python train.py --n_layer=8 --d_model=704 --n_head=11 --n_kv_head=1 --head_dim=64 --d_mlp=1856 --vocab_size=32768 --activation="swiglu" --norm="rmsnorm" --norm_place="pre" --norm_eps=1e-06 --positions="rope" --rope_base=10000.0 --rope_fraction=1.0 --qk_norm=false --attn_scale=0.125 --bias="qkv" --tie_embeddings=true --parallel_block=false --init="uniform" --init_std_qkv=0.0164 --init_std_o=0.0041 --init_std_up=0.0164 --init_std_down=0.00253 --optimizer="muon_variant" --lr=0.0109 --lr_mult_down=1.5 --beta1=0.9 --lr_head=0.00581 --grad_clip=1.0 --warmup_steps=200 --schedule="wsd" --decay_fraction=0.315 --decay_shape="linear" --final_lr_fraction=0.0 --batch_tokens=[65536, 131072, 262144] --seq_len=512 --doc_mask=true --train_tokens=720100000 --steps=4783 --dataset="wikipedia_en"
Each number is 500 + 25 x the weight over its row's rms, rounded and kept within 0 to 999. Layers, rows and columns count from 0. Numbers have three digits each. The size before them is the row's rms in percent of the matrix's.

# layer 2 MLP gate, 1856x704, rms 0.0617, rows 752-909, columns 528-615
098:468503505525493501528475485487478542478480519491479494484476516489504526517546532509470517522509487510472507506498503515484482487476498502495503529513536456512490480523538502480530457484500488454496534545504522529463488493517534468495473532542492498443532501494493
098:531490468509484492519498507507517456494462484496461524519538527485488489476478506526516519505506496534538453455503489504476533497467524530522471483507528485491506504523444518520465497525448542514542513483536499460497506536479504497532501536513494481481497529491537
098:541513545472524472559457492506497478493480498519496477530516481465523566527497524528512445518486486495496505478530531497492469499467516525534482466493495528496480513520498480487465488515539514492475494487448476537504518500557495514483461475474457491516507550495548
099:502465559510506536518475502470502490481512471512466484480484479493495522498480500518515433464429488473503483507473520492495456539513507511490503480500491472529480511503521459501500499466475492514496537523519563514485511492518482518506534526504474511477483452466482
100:494472474531522460494516501448514543485480492565487524522501506514492522458515493478460499494552483485463427514477506488507510532502504494502514523525520521542533500477491528490469508503492499488497513528491473502534531496458457500497516479508457513478541504495497
099:526545501498518511500502544492507517499519460517451501479509483523515470486513500485482498477528493486489528465507484498544455536518527530496519561510490527474481515500489502509543519527498502507492492535505543501475470528461504517458480473447486453506442537505484
098:520531470445508505471508468500519455528503480504464521500469486468499469528511499557488517568455491465491499507507529494553537478504533463437518528511521499510527503500511455505532475459520520488496510524457510479515494533501536508523520518472489521501486503473460
100:543499517539516522508450469520533535507518488421536492486516449509509515459502497514475457539523536499480483498510524493507515466522472505464480527541509510495498507485497483509490504524529501527539494442533439533487487495535436471445495511512466551524482501454469
107:449502527486478517490496520491484475528452476514517487488510480485492498452542483527523483488483536520465523509472486553515496484513510536459517517517510464492483490505496468506518513495536514485482495514497491503510527544526470509485484485492512559493498532473487
110:484509537483517503504520475513492487497511478512501513480495559448499532490534517492494503475454508488501525506512528510524502486485526460552478499529506449480459472523522509438523470522533497456478503486506451527499484469477509543492499486531490518513490503489556
109:536461500492495495454495458491525524485509464475512473497527485469542491554475488475527513512501522527520518485461527515489501473471521449494518480509527492565529523477499508461497507502497520494481510514509462527499532531502466560522537446467490460544509531517456
099:556496550505489486464505504515509526480514526505484522510528527530504485479499502524528507488519532521469498463485493461464515508477534512528528523522435523501486525516520515541490520484490503506487519479476504523494464519529478495502536488548475495572473515502472
089:475470462511487473506467542517508447500516501526525505508529501497548486548544543479529493538495497508448438504484524450531465489520523500478516517464483495504475541492488467520454514520533519524464477532530470535493467513475521496495513506492509464491518516450545
064:537475495513517479514481502494505504474455527476519520534518461531517490508522449436524491532492483504481487505485538469498482500465505440515527505527460473491486512440494477529564470498473506522517486503507524517537457463462489499568517516499488523503509537536479
088:490498487491534537520498505490541466496501453541458461489507506445518460510491507482505511524483487491487453511483465453518486480489507470486499487488492476521518443488512477497512470500554461487550480510517536528484532492477551518504511524525466443460504460482499
097:519450528449456494501483536467507516508501496471512526502538542514496498522509550493547502529552500519491478523495513475476532495508556483500489509519517510457494474506508438546547538466473521487491485514495485496519491469492482506491527517519495502438509454494509
107:490502526543505461475511486512509513523495509503512504456530526497518511555482495502507514481520486510553492484474512538527499456479491470498496485476503495507530561516498485513521527483486505526504505479489506507462549501522489486500507506485527526502523492469466
100:532489543474496498455498502504467520467501502473490513530538501527496514515518540475523483509459494493510511505494496515510482501490444490484547495514510524512478505539484549499456530497490493517491520490523484520483517480498519510513450447500504458529484500477451
096:462478473460448502484504489508459512501501489510485522503513515507493504525481518506466467498494510501444477493474492499462548418491525494525492476485485521516495533534517525518517499497502500470514494536499538468523514494513477507502552469523494487473496523493509
042:505522502492482513479563467505511582538493576483539522515506482501519479501500488527479513523518515522483467514525484550469488527513509492476488512450520497492480478502500467498499503505492469538507486507492525495561498531446529473487507474519509528511495524507515
106:489487474515479517498510492481515541475512553533500478479528526498533502482518486443510531467553511474487498483491519516544469512490503478500513532559509550513485501486519510552522510508493470450520531548493480469503527470458521507494469518469456525479519517481501
110:484505514534515500504527476459539510527491463497494516511528475550488533504529476537507522501537532488518516478458541469526482502470488486521528517509468490535489449458522483484511518540499491527481528462523493543495495490511527497481494562444493483513517469506495
097:517454500504499508519458469515523511505509514505486514471519517498516460468515448505536524462554531513501535454500477515584466520491541481503495517495456512498485492516479500476532483528512486498489504478478483480521519474521495499484504535489583508518498505487497
104:502545520467484477513525494521475520533475457524556526516508511548511470525501482469478537492499508496525525507513522452499512496477526509496491488464528445502514484540509515493519564519497516524513506473473510503452529521477536483480504500481485510508501486483501
095:486464496527467455464456511527481468504500461451513467497507466508480458505472491468473457521548528480501507505498492529459478503510479530480518507461518524554507529529473485488542519519530507541515523492513513506514509519486495517493521508528500508529503496504545
114:532523495511555526530522500509531483495526519483449516481487543497477501493492500465494480501489483508490504537468510502510486521495516488522471500524506527439502504465498510499501519458524491452486546478551510488552546515484524492468536506521496480481481499487514
108:492477517508462465475512513506512510517512482481522477488472513486522519496467459529505527488529472518466514525504476544510474512550516508480466488490514461534472524511461466493506508563494470485500506504515489491492513483519488469480534570494484511465518425451493
100:454517470470514490499529543526509507484508493478443508490506501500525534499485506522504533454497503475470490509561520467481512499503511502504500487497465525502480490504530501514497490556493479522532485490513527519475475500553482509547465470488496475497487500498485
106:469498501511464508509467510491511503472475518512509560516502502491473562518528509503513484484504498482496493453511543513475562485497492501510516481533486480491500475513483501556496527463469538492519472504507461511532523472532529576500495480505504471479484493493515
100:498480547512467485462527509482518497481539481497491500519526474479484519508486508517502509512504483499474461489514468503511514513503518512509528526524495489497483489509488518501522515553510482492495537467470489477474516507495450476522526493476517486453491474532513
098:518507498506503492496494467541478527503472494488493516499513520519547532431477499537533491496483476475479469482565502466453449504535474488519556503486499529501497547513462491500501539545501472500481492491477443515483525506444460512500530465480457496509486480502520
098:502471501493491528478494487503499510526567501505523492533489522506537499500517470522500523465469528506463491509501479460462493527493492526512467515460529539483482477477537485503522508552502488479520492508512485518519494463517442463520465477466505496479513477496512
106:476467516456498508549510505477551479521509532463497526512496517441559494551472508506469532520512495499499473514517514538500478488526528502529498508540477508511511503490513490489501507489512512500509535506517513511503495504460511540508487551542471487482515488513493
091:518515510507498495511528471469484539492530511494513489506523514504534540502476504456516463501518516524548486461544496503496534513498488438485508492559476490488507512478469500476485494464510504526498497487525540530459489490502449495484455456484484492470529484531496
100:504492463525527491512528460517520513519507537506504557513493521523479487505487519483490507464478486470566485521501481506503475485526558528460486502499482461480520505549499559478457534470488527483528495511510520494473586533493546493525485522498482490518502465535518
073:513462509475483462460480502517483521516508561479503500489457526530490477504528503517509506515514498535429464525480529483524463508546505485482505469530509509517526461561512510505471467486457497500535484516530506516511459488543503474530481494504457503466468512485504
104:500482537525514503478497511508494476519489524539537499485473480520521529499510516499479467491460465495512517449447481493448524456511496496528520498482488521525496488489527489498482479563508509477493535502452497460491428544491515539459547502490464467498483530527530
104:502491462478438524515456487471520471495526511499492510495515498528521499507475474510471535491488476487535492494501427505495513556522524496490485510483520495518508507513492524473490522499511486503492452486473505462447501539448529459481466569536479504509480514509499
100:546502541525537511511500464528499496505467510499481536516512497538494525450500487523491531496509474501510460526469516459522529469496495497472497493495473492469532520519507492526531473533494471515529520507486510518459531515449509527490518467490517511484512459486522
098:499475519511516500484512468525501487522475469542500477469517502534463481456485499504459579422468486490519480527468506484488504496466486534508488505500556512443479544517511500539467544538529518512532492491531507478497498523542496510458482530482499508485545480516485
090:528504454476496461475500515509485502536514476508539480540471497491513534489483507526448514478496506490481511478528479475505510532486479466525496456494512512518500484493512542462506519494494501462447495504521522481538527507503485516505482493431522488454497538475478
106:478454475512528429514510462525491501496517478490494486501521507496540519551526514492481488525536511497525530501479488519451530508484501485443522540526505496490481521520455541483476481495517471512480438519514483458519511505481485512483513472509472519489447519477521
086:506506508404469460475496500500461473502481491494502535478483507464513504466511493497507456494444524503440493516473517497494493491513489519523480470485528497472467541499476540574453517527522529483488450508477518486444508535500497442500479489486486487525460532459477
106:552455515524507574508536483500479471487479519530528493491459521490513518484509532495494493495484519484453503522463489531500563473530535478511497466462469523495499466467487466502441457513507531499505509489483489519477489516493468443508464496501529485533523476472465
099:509458510480502552494524485439500489501511493461498513428503493501542509469514491431472488525542488472521509497549495421509518469523535486464474525495517517534511521503492511541493534487491481474513497493468510485504484506490495460498478494498512500545532458484512
100:521477504481443465520525497519501502481488463530483500503504504498474491515486493516507513546473447500489542509514536518488477507530525501460473462493521512514498517496504495518485536533525510524503486534514464559508548515497483543517525526475528521512475485477505
118:466476499526479497535489476518502492525471487578528492496512481490513450473539515500537524490490479561558567475525498487514475507513516501511483478481479479503489518501449519530481497493499516506510530452480451524538473486457504478532504499472484495496521483506474
092:488512493496462525490517490512468475488502517515496511479514548476504511483536506491475485501560499522489449482527495473515474487483501475478475542505546513476479537517489506497481478533518462506501538470479498464497490511492480506479568458486511525459480510535517
101:486518469508478501466517506476499517528484492475522484479482529489515530504485464520514481465544465542518506483510522459529529558497536480486506471482510495494484483482516478509552544488511465548528512463491527437492496501568510463479519497481506467520510503513517
083:519535506515494489476506438478512487489528531517474532485481475472538507548510525467554499501491494491475470498527505534518532461504501544495520489508470522494529450447521481465455560521495472492483521523474505492522481494514493529504461524495530512477463498496533
097:504491485563489515474505522522499507536509477494487472512538485484504541512531505473485512479542490512504460545478496527504528522487478475484459524523511497499546518465520467512510442544524498525524498511511460503454508529476516518520474458473486509540503514457540
102:517563529530531460506523510526489491513500532511479450474480538527465530471466525497471488536510474453491557511478448458507492502495492463524505503515534500461490504480509501511516461453515528495501474498518525509501500546534448497493451488512518504501532503518482
095:491497555480521521522476490554465507539504487487484525497526558477537512513491495504484451508545464494512492539513505509540450494499497503478552498505507494520480520481456502504489504487515513480534540503469476492529498484522471523525511508504519516497508483471502
109:514506498466519535533488479442555543513492508481498513496532507557542521535537476511504514479452500556480492507505503510471455511498507510462489476512539457484501477507490527457475507502516564474472492448487514538496525534494488488541492498460571529499509521520492
092:491465508511504511462485471486471484515530503529501504507490505530482512543487552487494499522494499490502537499520503482480526482493515519488527482507504487454516506514486524458488510486507508513475455493484526511499470508503519525404475483452515486502513543499551
101:486542474519514500498509498477511513499565453542463459449471503469518500495511488462481504539523510507492486494526484508511487435522541468503499538566552531485513519521506502465502510466519498515537491499511500494488522489538482536502516510467504492509533528506493
067:497502552513492502519491490475508501472494471503519488464517466537514488463503450491501508523496532476412455500508507463508488501469470484537468521531518458488473487452525439473497508509453481512486558484509492503504541466484476427470527526465506511503466471498464
104:463479470522506581442507457519500540516513525489543515520521497468515498485512565527516490510497484487512469512521521507477480500500455473526494523485500488497515432474485493490522526509514498463518480491518478514460490521470457489499507520519505514448502450506527
099:483518487555528503490516528511509494533481483494527490537552540442497497478507494508494479506514509515515511503525460478525495529517504459484457500486492514473462514518515473490535488498526483484489493479487507503502521479505509493526482489486538465490520455510502
093:500509476516490480497502477500506533486499484470496483518522475449492499534537494474489515512505558453541486484469461504541441485462472520473488496486478533529489499469502552560513488460534514484497494508531522515507462474450461540505535519490505487518521520518489
091:528491504504501509527476509475480512474515537509530477495504499519508501523458471518493517486510488502536514486491499499491521499509468514476490485507488499511505526499510495487488500516482523512490499557491508510508500479479485472483514525509496442490499512477502
091:487490499486496531512486486526488488540502505537503543565534488510534469520517531506479511501541539471457518488473468544516504532507494531530507504542523507522533483546541510496483520549490499459479443538497503504460540533499495452490514489489480513565523473498506
099:502486441502483523520496466498497483527479513486495470498500507495509503506505530511459519433522496439527434490518504516484495510535535480490482456532508504506475454498492506513482482520498447521445495515528517486518504530495507529531492502461545509512530540502506
100:554467487487518558487451494511510506501500454509512464477508534525477473508518532462534520501479419522486516520520489499528533460504510535520525513549524511445454507491523452524509483551507550546508540532468507520484478492487521509489533531489517538495558511499510
103:517485473478540522494492517448530487502518499471475503484489507558504483498547510473477526490492531521509501510481486526478498523505499479482502486503490498514544506471515492495514519532498557473513442429488480526491510513455485521491501526477525466489470501500511
103:495494535500481485497488477476525490488515537534499503513526465488518490446534474491466502492501496487519459499500512508505491453531480519443502548499556484477548471469483530507460528515495485460523502473500485471490512524539502477484494505450566530507474547487496
086:475448472554530470499510522507513489507496520494539502486556512517486521535492487478503526528497504510496496491498490500527466508504491475480528509473511515460484511487516508494521486509517493461491535461499523494467504455472503527459483521475543524489510501517441
105:512492501473519493481500480528496492451500522478486507485476504507503499516527496527507477481519512509447475483468539525512482493452499521485554461489475507492505478498483473483471522508474541487484554517480462481490562466535502494511531477449543512512467502472501
078:516506519506537466469490547474480490475534477460545499486503525469451494492498485514473517531520456475509490459507495484482522504539517503466474461542464485451538459455549485524511512512478490488469507503462493511532485457511513488491523523492515499493511514538477
090:503485485471474472475513492476525501483491473474501470519500490502522487518507523562459522466490485447504505498509458436484506520505478474481477482441515538472501489492504485479489453494541534507512523495491549503486496507495486508485478519517503525511513485451490
097:508475464570487464549534545458483535468527528492506489505507508507532464467471480547478471494493528537511462497469502496503486497503478485506461526524488462486533480519504514496497539524510493467441513464487481499501508530512492489525493505520511503499511499515475
107:523468495509517505505497501474505460487554507515455510509460494515468465482516519482520523512520562543513504492472489519494494502518530549447497516506512533528522526505558509505482481467490498443526483507495517509473504482475515541531506460486473516475490525504518
108:481517551552550532489484520512501496498508532513519517425494449498482537448514466492524538525540515494476504470499519482489507522493524494504488506473523490517444524488458510530486499532496487514552478493458542463486511473523492482489503543468525520505466524520485
096:495510494526497500465514471480536474461502542516454492440512507488542564511497481477482487546510492495499492486563474437522494491544496493452480453523465539517489495470534501507519505535456507518456472520503483483500489459469510503483491535461506499542449495497502
093:474539527493480509529464478509541497493524517535455496494523542496479541540513478518477530462476458510497490510495491488524485503481523510520479499499471531516542502499477497530474505498524481510435516523542477535505501527526476499509499476508533545465509464523528
096:504493493510502433532532518508508477453496484500528493501476483512544483546479508494502518477518493517502486517510483520501520482442528490515463529534502491492517559500471521499503489538513496524499533528487517482506521528500495502484478539481515513506478505505528
103:500517492513511442482495480528517481555472503478493514501475520534457501522476516474489499481534521489522492461515510457502503518495481474520505499527539443489473521467481487490496486512523511498492517461460478485467472515521466512465435525505460562504519481498484
097:456498495499481450483489468485498506509535567487548543498449488409453470515514517475499475513499519468498506524487472523474511508524441504466477472486463517462494486465489463516530479525506514543486505530505533454522455481515462536516482494512497491525484535460504
099:530449519495478528526507439533479541545500484503482518455497534477480527482453474509458473480477514491500479505465462476511501514494523492477458472508501503458510537530536524537469498462471509500550492518520528496498497488451482528494458488500456478514519498481494
113:563476440520508504467485505505514544527512515510487452485496463510517433483463491511516522548510488544478472473492525517494515530496514534487495529497529509518511476449458534457492511534543489491511465547496472537563472553460527555525485536447516494525473503462496
110:518515571456509520493493479432448532509541530524511538557534518531508447523489546477466542507502512525487517524509461519478493490492491479479559500572458533495491479464542497509443467529508476507484466476509504523506472489500510447505531493521511512508453519481477
092:482500499560541531532467514481513491502496522536520485510493504502513514522501493499531502481514453492471450450525506498520511480497497490492525491519474502491524505546457495484527535473489484559518462500502526513524528512461534521496479517443476495541488521510513
084:500540488472522496544481564489521535439515460474481530529502501512476499507531533496512528474520519490480456509463478491449500567495523542498482557521489532487504453546550512473439490469442482474470502502526506484493446478488436497484479489525508483497480534484453
091:453501479460490502476514475496492462527539469510493481512488501524458497504455460459514474482517490511497489480501475483510453511516495513523533512456517548526511497492490529478509509504498565515470500488496521520508513484513520500525539515498524507490509541467427
093:552498521492504490542487478526467505497493487502490514457527503520493471535541520459474465498506482464494490440489542510476536447481515514521472476493508502516502488515514517496513503500483511470504508529505454501554524500544500496499488530519513489482525471488487
102:504516474503503496540530512524535516470496519507482513526467497533461497469487470509537509490522531509507489498467543481531538514541494509478517533498518482499518466442504532530503455496523516485521526498486508522438496483439513483486505556536518533528486513502447
094:509507519519474536503494511543489468497441508516481484503462524468500540519478484478477529465530499483529498496465506507538549491520494531531473507506506508497482548491499486472510501502472529494481481470517506491533511482495491543495491488471508488512479498481524
094:479531475519492518499530486475501518496460500485499468532440464522475468531505490503503504458516494475493512489477509515492513492515510496484478509514472497509539499510509478481476477541470529530458505476483509502475542474477499450568517467481496514491514546472446
098:572506451502471507511498553483517511539523467509565457526485502465470474502487532547547565518516483551518484513505505500505566485486533490515497505495461506516524506520496488523496489512488507474480516501522471491485479494456490459530533538509475498467521499522516
103:517476507491516499528514482530503569488546492526519448495516480493523529518537477527472547512494520486519506444512499494494519455501491508507510482482536529512491505478533535520533527562508509495495533539449493491490512476514556474541493475497465514480497505497514
097:511493448458457502469510505462496483450511486509518456510469537465454545518510443456535491447532504512522507496506487506512504476485518498492511498500522492535510470511521523500531493501507551465480523523490501485510487524517481495450514540478519489480486470510495
096:481511479476502531506508504489531495506493486479482458548496497500519516547495530475474514473500480485489510519517490490502439501528506534510506519546510498529493482517475480490519525490506489495498488518538498495516521494498478458452473526488547509511520499499464
096:469471463503461512531483499481527498512465525524497507503477542519529502517464488447509539465499516489462496496488473493521497533501514546510501524500489530499545485497496499489482504513497469461493480461491501533476508497505502511481490467493530514505477539501536
068:477528499514487503505504479554514471474552453468469522485506530496516496492483528514497476550498483463523485542534501504525487509548481486513511481525503524509460497499535480495527495498529522531557483501518502477470493505467458490501533520493530519473556493485494
099:524528483452530482522525546498528495510476462526512522528478504508480474528484576461494489503534528483519417528469481494509528493519484524485512506533466518450452520543536516513496461508464475486492528494511487481518501500513471463493531437515506476508473472474482
101:498442415478526514530446489507487498458496492512491496503531502521497518518473528516506471475513477501529506520502523507449490493515530491491508497490470532474502504501525497551514532533487476520486517506512533503486502477480520543518516542522494523502511520465490
106:465505482474441524483525517512495495453501485520469473493443485489496475533537516491526511493467514460489515509459461487566524456532533501516553523477525465472504533527559480499504505520525539487494494533503470518484491537519498490467555467476469495493517500465490
098:502484474537488480479489532478537523457467518532488544505527514515487511499503487485534515518506518501527519478507520491491468528492540511507493463510493472497479507478461444478501514483444489487477434519517498478528508470483529528510498512504500452467495524510554
100:504467523500495473493500508483542531474501487486520496510483493474507527535532457509451478439491500530496503527493482478525517463492487482488561502525477519544525519524534483499515508512510456491510490484494490498503454488487475528483542483489490471533493521529452
100:495485538499498542554530503562487481462528533515535429516443481520513496498493502543526536499502450533529498470502549510481505488472534505524475495495511512452504504481482540518486488507476501508488524501501478513533458496505497489497534480458481476489506513517528
095:526526515523552522521471488499507502475497494497508521483513507530489483518537510478440490484487505488466526556517508518488468489540502512460430503500528522462467501483516507474509472507543465505485508490485585504474500523527479506425502522463478562494520563539528
103:545492546550530519490505474539496450508506514483444467473492567491537528541472511499477498468513529491504501500471527508464506487508501482541496464543478483473494491495491493509482511482500482499486499534501460449541456521512487523532495496455511491504473484490511
108:533518492498505513501561467463561515503490507559503505522514444504487521519506484496525500488500505509481529525477530499513541540475533488480526512489449514539505461480479482484540499575551500504481518487531512512545520508534498496517488513509465504531468493499500
099:538454475486506493498480517474486521523528490489526501469490487509509525492530467501491482459514488495508535513538470498553530518487496502508527479497479508486517498483523534497507451535531499460471487513596507521536533525451417513485533522480524466443520485490532
104:497509480529510551548517448520503510501532488486531472525508465549500512527493496500499482517454499510493496472485506496490488490515477499458492524488494474452539507524517497491498493495492491504560495507492494493524504486493464497531507529485483505534485514516546
105:511498546500521514515461506511519467524487470537487489478497495473530515485492523505503544493532534462474488519502478481524479521511484465451503463488520507484554476506464528493498485497464502459467454503492498532482503543469520545508521499541501491482499494537516
101:519528533477494506513469474504539449509481497502503524494499463479527512523542512479491504484495479505463497513521493508523504507502477525493486537472487554532519509536503505480521521516517521516492550473476495491476514492481493554536499477497509500519482502501464
099:523497551521494458474531516488510531520519498465446523529500497503541478491517531464494529509457534483500485467502488476516502481461500471501517509535531498498498516514525488504509537519488482489515486514533500456515554491487488513479534458499513496568497479507519
110:485494542534531450462507511530489518494504489510504501497539510497510449535527508489487501523504470519477524510483463516533493506490476467495469515468496446499494519482489469521495517528503507500481487476501514447517526483468485492537474512501478501494483488501460
105:485493485499485532496461502489502518490505501518499472536527504454494553520526510515502494497534520523511453488520516484433513520473514509518495505511510506499528489516494495494475458548454515515526525499510512499470455462500510483498494474504470536441450538528517
096:464496518529535496537513481459488478513494523472540497455470482539492509507512442477509527502489500478500517504552545526494455479530507514475538458508488522514529498571465504501475524538515498536466532479543495472521503494495534483503538520491469487523489510478526
092:493528489544543515496507527536512477484471489498486477525473532478511491528445482517530476482487507491510440531499488505470544512556514485534464464468535520526513549487466519485540518482510454547509486513542494516543491489544473470497477501470481486512491489454524
087:460452483515490519526499474512463473501460453520509522503510506498532473519537476519483509478501561465525455554520484512503465518448516525512473512493495481521503492508516492514515473485469478512530508490510533496446485510525474531487512510549521507454530544521458
095:465461473529461506467469481508520526488496466503520524467534506520542491484441483479514499504498473496501475479540508552517519567515488492466482453516477494489526531461449503516485530505522507533457500471539515499485540561497472536508528529506496483487517504491520
100:516463480517502483526512543493474523521526481518486515519494513483516535500521497487453541495456531498525479494556523533464475539506500472455545470514540465451461497505463496482488531545530485498487486544476516498434470508513506525488493467505473515506512477486515
104:498499520508480508498476475498567505502499472488515522484511495499476524527455494495496518519515549538455504525507518480478472532481451500518484490489538514468518517554480482517494502502493484517491505526487519486497457524472493458484549498472450474498531517520500
107:519479485484511494502504485534522470474514488505514553507508505471545494533480527510447533556522469524494494441519479477506479535515494458490502493496502513526456457472530514496547496522518465532495497483515483505500519540487492492505523489490489518474471515492467
104:531471555483525574567519512491492517474525503495514522469449524486487527493526501569448448499481521494539517514500496475517494479498502488534508500522495518487503493534505511480454447527487494508488522537508500463510526514519483448509546489488496457541497512514473
116:511530478487518467447477493479504465505522525515471525452545484477502489504505509518495511494516504474523482455513532485485558510467455496453482489516461506479454500453455490504492539474529473486461480450519512482517566482520517476471539514501455500487509508472480
108:505502519469490490483465521450502484539460507460504482497534494499498516459478505531517531476472465547501522530507491489503501519515462514519502498478505463457492506516513476504463483535504479497520528495507520514501478492467510509459499471485534489479512537493527
103:490524496497526473496538461497485536524504517501516470525462530519521492501437487502529503519533446444466502465492470494533471465517474491510461492527517481526515476502512522470469540527468498488485507498491482507539497490512495474456482563492511505452482520493477
093:530468516515453462503505450470496449458515530493491513545499509510455517507485487491500468490461504476509476476490545561513498491531501497508491509486543499462500501521474539505514476546504502503484522508469537480486514497472448464506500482499516503478524515491544
107:544498495490535524485506475494520485507499534522508463481517518482479477546477501500488498516491512511505491506504514545495485502508511519515497487538538515435499488525552536518484495490536468493490535489534528531528509498530441470480491468521516511498476496484506
107:516507507503501479496506534466541525499485502527498471479495472429496480526519502514570525450497575481515488514529453487527488473500513469498474544480542529518493462526544516498486509535521542474503482500485463510454490493469514504523481526517503497519511539472529
100:508515507488452506488514484475474481524490527496486480488523467490506496492486538519520487532546507511478500481507465521460501510505538487501492497486498505476557506501493484498475470496479510521554487483533472488525491509532532517499462520500503497470491502515496
103:493511485487507490530517504487465493490533512465496481468519509533515550514478508513436518527466476503484455499525528497477524493479479500458505460461479519524482477521533530531500503463485509515539483479493504530476495505519501507503516497494494479495515464467480
099:494469486501473458549494481514494511530503502508530479471544501489519495492438490509503461464533503517470450479514469521483496490532485545491470475513535505486531489509496467532523491539517492503522487519506508491517480500525520523488527530489505450495475541485497
006:496497509529476528514519470481500504491489508491466490512444517481473470485500500490492454493498508521512530528504502550521521533461471457542532517510533511485466549529471532491487474481493508463452512486505469484531521537499551503502541536474529498451464480471513
092:508538489504486490520492435519461479508476505522540466469500533467490541486516541526478492524473520475439453485504530541530515493528491486489494502503476500506511516484484528468484461517491493489451489465510485453460462499521505480509497479467457444508482465540545
101:486487506532500526472506513485508485486532558502521546498437527522529511538531451497515540503478564462499456508482442517504497505481486455512495476527491505512501481501512489512487403490506520525465552498518495530557501516495525510481545482515537455545487512470498
101:488468500523497512494496500487519505514498457488515510514522524482484465499483493510512468516525521498524521496495504428521498506540511512480483517516505480518466488504501514480550536503508490495529477493512450465494500467484548507514536519501474504495514488501548
101:466456498498507525497489514498539464483474483490518510505518460467497455512517479480521549497469476510518506490513560494473524484524559493519496527484469498479559486519533462480527523483525490516530515540472477498454531472560506513489521470471511528512458505462470
101:503481518524443533415467485518497505489482477487478534518519491495470541486491521481489519496508493528494515471484493519512538486476549461524525471495474527506519512480479489520551480469506548515434518500540488465548514512518491493522503493492437474514489449496460
105:540546529481483509509494508498525510516522526438533531479500471498481485486510502488478464520469490478467503453468513438505514537524498510438500465516462494562518475493471524508522500543492478528463491522528484468464518486492512468477462506536485537475501487516534
104:492482490514446470490459511499474496488521501532500497447484485479488488491525465509472516435527539510499518522471485478520468532469492480530512511489468507526515529523516462564519471537491489485487486485511515514486460551542524443500505504488447509486497493467530
103:542493493451482473542520500490517477475491448479491526534505474511548491528565544511499486506502481489541452515533504500481493484508524499492510460529493500525509516484484508512518479529514454494504491499506506530457536472495496490507495497488480470467464494490511
096:497462497527418459510553511536488520485495515482486543526488533485495492508484465512496480468484453491534495519505472500472535557515514513475478521508553499509513472533532560493506497516497505472495533537492465514474539487515483494485516491528487486466466511523491
095:531564485485493451471461580520504493498479496558511522488521454521519520535510513530484536488500462491514534478498530514556480522487471469544500509521498492518499491495496539435533505514525474476491514459457510476469450484550534498517496538509533511521498500519516
099:497469468478470506504523514528520481477480515541449493487539517455479515498465530492530500514502517494511453460514510468518475493523515510525491499495520454505513480480459472454493510493519492500488457484549448470502494492469518516473512513507499453528462506472491
096:557513534504474473521521482462482521513521495485558479507559465512536444522529463466529501531489502494486531467486485501503466536488500486506531543483456505487487493498503491492521513479507510519527526502444483495542497500488516535476500508502519469529509492492467
117:481472493491480474523481499465490482483497505524506503507469498514515471486517457572510487507528489502447521495505452474472464577503506516511509526462523526521500494496504510501507507493541544478527479531473521486491537486458497486482470486489518442478507494515452
097:501462467486506500522486476465502531497497482518545466505515495494497509485508470470469481490509492495536567523449503490462535505495471485485443508523501534484519466450496528494482503466510484523522517541455490495483509430484508548544496491502494481503497530514530
105:513505511532450504494546469511496506453476514496502552527506483532525498509483540517491503510472472556483466514502496473496547489501454513580510483512483517480497504523483472546519501483494525511490498554510510551538516538493509476494509508509504525528450504455482
098:480497516551503504527493501476487450471515513474483451486509477514475506562507540522491478490497483471484488518464464488480477499534510499563535512466456507546481480508555484499479536479509484500519507480511464485522516512522478546503496489454470524521526514495512
096:471482531500498546525520521511502535485464487501525484526493503467527517535521516469531496468543503495502542499509522452491504524495507486513476536512470486486501476518498495525483528514467527490457554477477473538470500521457489544465538516484503499496492520488514
109:462511524494500484501464478501487482517481531516475508507501511531515533488502461458521506538557483474512487494471544535503482530464531442502502472497491483475520452503476537502531503463522521525474500526490490565483528461492557512489521485496517445514496481489525
108:521471441499466480501564507525478477503501499519514473548489500492468510475484480539516496527549518505519516446491473488522486465529511505473461459503514514450486503498504510503448503557480548512506483479493474519521504497487506418476545475462523509502527480515453
089:487505557435503481526477463479497501503539477451520480458525520491504529502433489498540556476516464463479514504502497471544488477507502512535531522469494471516497478489516477490492520545502489499488497482461484509515496486534521493490484493551469514485533468499533
101:519467525466536479476516507492527498472523501500514494538566532513506497537458500480501460500532532537516511505477488477521509533485529464512478527494470471508477516468509506530490454506502496527524503502505486494459533509563518539542470493543481508516494475509507
097:499477496557528485544494456495450471530517458498506522529474468465507477544519501515527519518510481475485510468491524517452499507530500507466535514493473478494410480563543484488503494506508521466479492514475479490484492481515500493565494509480532480473517487486531
104:520500493492486559467527496484510476504552478491487496494504498485507486492501497483509565504472511508516504511519489507491521510472460466563515440492486508511470478436511504487472490490473496478511509449511549530496533567502502499490412496475533451521466484529527
100:509519539483526522451489519511469506534495484486528505507495493503539522518482548497509501531499504481486478491469504510509519559528515485514475487498479482496492470522515488503478499495494537517485510468468447501548543483513449451516512508479451481444472490521497
102:455440528531494474520483512482511504514526506515474466507476509491503485501517525490507476504484462496543497499485453489459487550494534549486500454493498502518508515485527490501532502495533508517539480540528514515496498522483524511545518505517493516491519484517540
103:506493497524526512492475511515479515512514491521471524551463519506496510503473507483494523502478505485434505504506517485520516484511513489470509548475538512494496487519511494544485496455512507511531518531503496522526460509493496545470525507486496499508485527481491
114:528497504456531536497503491499480495506509497532532534549470460507481475490494519504490565527510497524497527497498492520510533495456526472506530501497521517492494542489442489471524519535514480472490511491505502508497529498517548493459481515494544524518541512494529
096:496510468509460483479483479511507486479494497507532475529523512462490498532480503488499542491525482521470536521484472486512493516493498509538489488519494481488505483531494519503514505513497505497514468469476521507506496491495557491500446498454497512493506539479498
090:470504498506471431479485497543520487508484492499465450519500541516493545527509493459506491504550498510515507475493487518488498477462517528476532498474494512507531502504548526518464457550463482530517520499484497499495479491493506543527446515511499452550522506513501
101:502517507524496470468487486532469512499472496503507536505516496491497512527468506479475535485532492481506477478433563505497535504460499518479513479460499533478515499506521479480478480467443504453531479505515488514472482502521489511479465512497499473531508457513463